Part of a small language model's weights: no biases in attention or MLP, normalized queries and keys.
Each number is 128 + 24 x the weight over the matrix's rms, rounded and kept within 0 to 255. Layers, rows and columns count from 0. Numbers have three digits each.

# layer 19 MLP down (transposed), 1024x256, rms 0.146, rows 984-1023, columns 0-63
176136140103122134096130123140139139134149124152172128154121160146094089159142099184116135139124147100153170174128117108077110162107149141138110148145104118157095166126113147144116162092115142
159116108100138062134131135121132130105136142125110090122094161169118079166123091136151097110120121089189130141132098141108101121098110136157150140166145195189118144129128142138157122167067128
145102120155106121106170088145116155144149136148150138167181132117153113146133146107126123145112080155131143066128148117131134109122130185196149150147108108148129103130103149069088102116163147
159155174137123065155097104109170132118190083120130119147135130092100126123134115127116129117127091148148169128091108112174120150136141133122116158163128128132124120133120133141151161095106154
104140081108161100141186128130135108153095093141126166140121169117188118139177116097137133111168125109133118146099132080105135126132107108170127118174106106104093113091115158166121155171114188
124141135117145147110128124121140078098141138119132137148155121159104127135113127096102135105099120117137093112088143167106095147139109143115122142156127141120149123123108116133139135166155122
149138163138139137147152133162115110136146117075138125130150156111098160102149169143177152145107140139090145144135088146126121140130103137099093163134134110131102117118166131152130106077102102
062143128154108156077135137133135090056115158120112104145092130138114125087160110137163134144112172088115096147107093177099136183115086079106171161140121136098110106153138104145134145124118119
155073149123099140131136160138104112118136114134126101170136095131116130108140177108137106104110145144115103150081121094103121115103140144119134136109117105125160138114152151145146121124153176
114115151116140151138111104173112132154115071111148119138149169171083103157159081150113175101104123169153115107170132128108143134093090116169107140137117118112119161116140113144104124132109151
142142127129107117136132109096109159097137131180110178121142125123153111130119110134142116145123110178160148117156112113099116116121082136138155106118106100112114140161128138125084143183125151
169135113142096117131119127085103137168181154132139146155117135101151145127140109134151125099149126148128142075138127089095121135129116163160115106111082117150122126155129175123136121144089115
129106118128114136125127100129133114132144147153113119164101142135114132119179149157137117125162149146142160134132115117118113122117142121172138110150095108119101119133140111140114127135106130
138136126138140115128121072132168146150105082157162081086119133178111109094135081148105081109142116091081132144144142111137174177104121119128187126111134094135124113161167113097086141150088099
140120131151095146169164159111146183151123139173129149140154152152137168137118147140128124109115137124120144145161095111135117136143129143104145125125110168138151127125138145135125180143126074
104127093195150109159154139161135100120128085172109133163130090059154119134131112123153084145086115151122099152097205122099126112152132088167139081132106124083140083175116202158130137173182119
118127124135084134133113156125143140097115076127162099121105138111154130184175158146127109182180085127130135136130102141117130117147103144153133124076171188143157135126095140115156105159128155
092099133113111158130106152153146114120133118107122165121072133117127148121128098141150127136062132125099101164112190105166149107126138153119089100139139168118168105132140111113110076136148116
090137139146123129133128085159096123122127080149129155129158125131123134143081195132110098150132156102116129186108119172094187142136125109132136133124102148122150104121130114132147152144134116
127115145101151142075161129111119159140158106127150144122124115094169154125137167169149114144144117143107115159130153152145133122103140167144132138102154153127116101103150134112168165138099086
173096163147072131092111126149086125136161118123150153121142150124121130128183140134087141118095109148143122115115139118128126143108133101134141127172087108145128122143081129097131135133119114
184171095113157148144165161168188180143146145148136124152115133086125124113146127122103108111125113121145107153130162143102131109123151136173130120137175092102126117173124087124139110147140105
114137102149134092086099123125167136139114171152108083158130107108133152086173095086123081128143087137109160118133133137109092121128100134119098148148129160153149148121127137127130118180136119
124096062102113114156131114149067101170114114088157110179113119090124116130093137105140131142111151124133121116115125093101142112117104120159194129097118152143125135143090177161130145127122106
149130107082144153140115096125105155102091132169119116110131134123072126109092152110103137110105078117127104093140104135118142175096123105127132128166167137148140163083133151139121122163128108
121135117141103073121147116139154126127091142154113145116126116164136135143153115138115109154114085112129138162145119112155209121110130101105111157133169164098134139139122078068122151117109125
132153121129152110134165079159100158113120108185112170125144113148124149182132117112116104129129096105164147128117137142142074086124156147132122125128124090133084117174165147102112122135117143
121095107124102152130104178119109145116122107136136115154175158122127155145095123164175092139103157149138126118158114144125153132118100149101148095175115116075132154117090110159068170096126150
140152142122120089140135112137091103109133118143064139137162151119152135104109136131087123113138072105080130106120153116094162142085138087158153122164167128088105116116112104126138104131123130
136131140107126123114134119112102134142142135158076093113132103181083141161107123110144104093085125125120141133104141129168142101123181142143136100167119081124090099146122136151147155141148169
116141141135140089127107120119096102149176132140128095145078101129128112094111105109114146132117128109135155114123099113102145102142130150115159160129094108115127115119127091121114136146151115
151139101117131122132110128134101135138129092149119122120083139085168124131156128121138139117159139141128120156081123117092148144132110150167136154143155127147110095178130144173151131131105100
118139150151161118122093135102092170086147120127113130128126133142137164172147134114142141157137116142155132136150098117107107146116135133088140160152130108057142126145125193125105106156146100
188169150129143158135110146116138139147140105145091157131086114113134110090150104120147115139112091102117122153145155119152117137163128140122139089121142138124144124146139110123136151126106132
157149124111147114138127117129135122129152080105139099111094119110140104129119138159148113136177110147106138104142158112108144168114145130137123096155142160146169133128134127119123159139104069
125084135110153155152129142068175095155165113109141107135094071076124159094119138108120155176115097137165169130114096114141107091161138151155114137108128101073144125116137143113193111118092141
141111112154125094167132137154123138114148145208114079143077165103149106115188121161125120090098105126142096123157133122117139129145152172129132124143071154130161126144119086194159168139130153
104070155107109109153114115148116152137115162109107157142169151127164114112118148099094102138115116120129144101116102118140128145132098159167122104148121085144118110107184103183133122126131141
152119114128148139141115109127158143149100120165079087168134113148111104189118162065108119140094112135079116149131125157123128135139133116152086143162114107150132101150131129127144070133120170
120150115114176161140108132131096153166142105123108137111151163121147122129129122146127116104118101130129106093146089144110153127151102124149128101117121165100116149143115126153145100124156135
# layer 19 MLP up, 1024x256, rms 0.272, rows 985-1023, columns 0-63
126062144115145135130146097124130118118108117117158107130070168156109081129133100131155172119153180146114112104157129176106110117118128165114141160149111141153076153099150119134139130089154135
111151164102111176138126087109145135110147087119148170133148099098144081160127105128126106170129140143118136160060139164133110118136086126115153152101124161105111106123123138125184170127116158
117084131174135146119137076083099128113150145157118126149131131178152150143138197101109114172131145139168116129161155167143106117114153143137147094107156128150129111117138113151114125102128124
128150158130137145114140162081189088118092142093138145149095112098161130138145113150145124200129189107135084175127129133157140129117100108111109118145147129188158095109101106132099090121127111
135127129123141125124102119091154120167107104114140089150136140135151135068151132123159142094133107132141129186164154129095162132131129104116141116091149133134135140146092140157104083137150127
146182126157155113144077119171102135141095079130129204145105121096138126124164154148113106109134141124133124153119120106077076155119085152111127098096123152142097087152143101132173130158104164
085122131090132184139206166145163130086113137140118084109095126105152180125129158117121099150134108084110149133112119184152126114141128122121138134128152160139104132158114112104157112130084082
075177136197145131142162119139132163126083153117122144121159088121179136132150144132087105139138077113093149105176109122148105110156131132113108101176148141119174121124150114097110126137124114
109130156149101102138101115111148124137117161112127125082123146092165145115100182071146077100113109195105108147084137119085115154138162134131150097097126169132156115176146129119130121132145100
092093111120169154133109164114166103147167132134105089125091110151138137153155131095119140129142133097116129128104122102139137156133103131176143120103100208139149142163162113123117113084131135
107075125145135144140105117156091129120095148142126127043131134139117125179140137149133134122128129087098114106147114094126114099131122108156124164176085101095107156070129080136129132124168131
112137102140137157145135136135124140093123108097170120119142102150160085113151140136126162140112126106142130097120115120104118134148119124112127144157141140146171169097132145110151125115161118
100121151116158101144130133157169127097125120139144123153140110124139107137148119111095095100124132139119114086111136098148103130151103124138113162110128152134142160118147141127109087114118078
099125140086061142104099173148110150112088179102148151107115134147116124125142145121123125111163153124193093128101180136103157129134137144067099112162143130124114131141108137111153153134140165
075132074183131152180125114095128143145153124149156133160165129079145135159109198101143086108055101146124131151055173103129102081110102097127220073090134101136175068165136207135101135145133120
144160164099109181084114125127167182114150136135161154152130123121134150114153170119111100168118149147095148130140087150158147171164104124074118150142119117157127139129142152139088100101075150
135133185114107116134132095127115102113155140123143115108163127126136128144171131107133122128162141127144145130123078124147124126118134160104166127111133134136118182112146143123123125080151118
153134117101131175104076108170112085145097111141137151103095108185126118116121122041140158160151140117124115140156129152140144097161160149138075096157097172148128113114134141135123144079153139
107133106124127142174152146113140155082135097116138128086111105156142095098136157126106143154202124135112127101177081130143206141122126127175162161153110137133130166111164156122144135110110090
163098118106167140110159136125077118112088155123115167136132157126118152124153112142107127120106118125131168114179150120118138160113121151121117157113148133100136116115178104089152124161084133
120108143114130118139127124124141106166183107130172123116118103123112116141136121142187149118120123000168115150137077134096146099130078144111162115129117143129130107132154105192144096107123151
096157125115154145104175146135084153115109125133135108073101117103144119160111133087132158142092123131142090119146145143134097192116138142125127130146104081105148122164113142123105081101117119
174126140097075122131133109135101094102125155105198121102114144131130138127125104143127139139143103153143101133135120095180150133158113154167107137157091095115107155105099147148160137126100111
092131147118145186125166147141124094090118121117132125130100123134168125118123115160100123199120177140158130142117159122120113145161155172158135154135128112155148124163117138137143077138114174
100084201103167109097106116134142118111160097115138112097149166096158110135153101139099073120146114162101129127128113134107167150145112092126142145110103143086127155141130148103139116096143111
123117167144103140091115123174092113153104144120102115132096173137119149083126106117137135163149137136084093120146152159157109161147145116094161132119149117104139129140145073096152104162144066
130100169116130156149138142141122120144152100100169149126150167158101147127120159157111162148135162170098111142130117077111090160155108115128159135119140139072126137176149130082118098155152143
096127081150135100136168088126123105082143107108147158092147115128144146116141189114057095111167121118099130162117151136138097127143184170149133089096136158156121136122150128148099132153130105
094148150077121155163108121088135187118113126104113138147183142085118122142125138129111115132172117107147081125134129120152112096130121146123131162139130113122114148102105120152142110081129090
106161072112117134139141145117118130132136138154127169084140100126109117152126096125064137121164108087113094135139137106147143132111191118114124123141159123157139117098123160126112126138127140
098151156143124138120102142149122146131128149143102107096155098143119148130114152127126140109111140120141090111129168108139126114093153113134122105135107159127166121117184068109139121133143147
108156129124140120098143086147160140154107141121140122078108127115119126127118156131129150114151162120089126132109147117127159108100112124127135112108140116128133132115117074126112129121094130
085057116109137154171153101145106129072154119132130130107148126148105113143114116157112104129143106137144089115116161131068140126082119173100142134114138137153142138175124122140141123149130098
149144158175145162126124096083112132113091176138128135140154163102149132128161131142170146089128085082130140104125128126132093105148125102119129141162132162097149108127146113077125105145131153
142177138114116145109148094160096145127074127116121126100115131134120101131095122111103119122174130133104098129133139121112131181179120155147150148122153205103196137103112125053094121125113126
105166117141085149133120145123168147117130125165146181134117125122120156126118155133124100109144094179119113166102149140128146122124099086129211115148150111124179123143136215152122133175167090
111137142132160137098143125133136112117102107160139086126120099165141116142163112161130121123080124110144106137168103159145168127117132103095119137134146146099168126145114089096121156112137085
126135104158156091118128149134125169127100137125120116117129101088105096118131097103149089106067128140125146140098129110143120132141119128117118161151096186127105164112164145161105140125149144
115171153138123079169141150119128129087087155104125142055118066150121148154129118101118117149129126136138122110113138124161123153136129125133128125140125129143172170118176111121112139120146122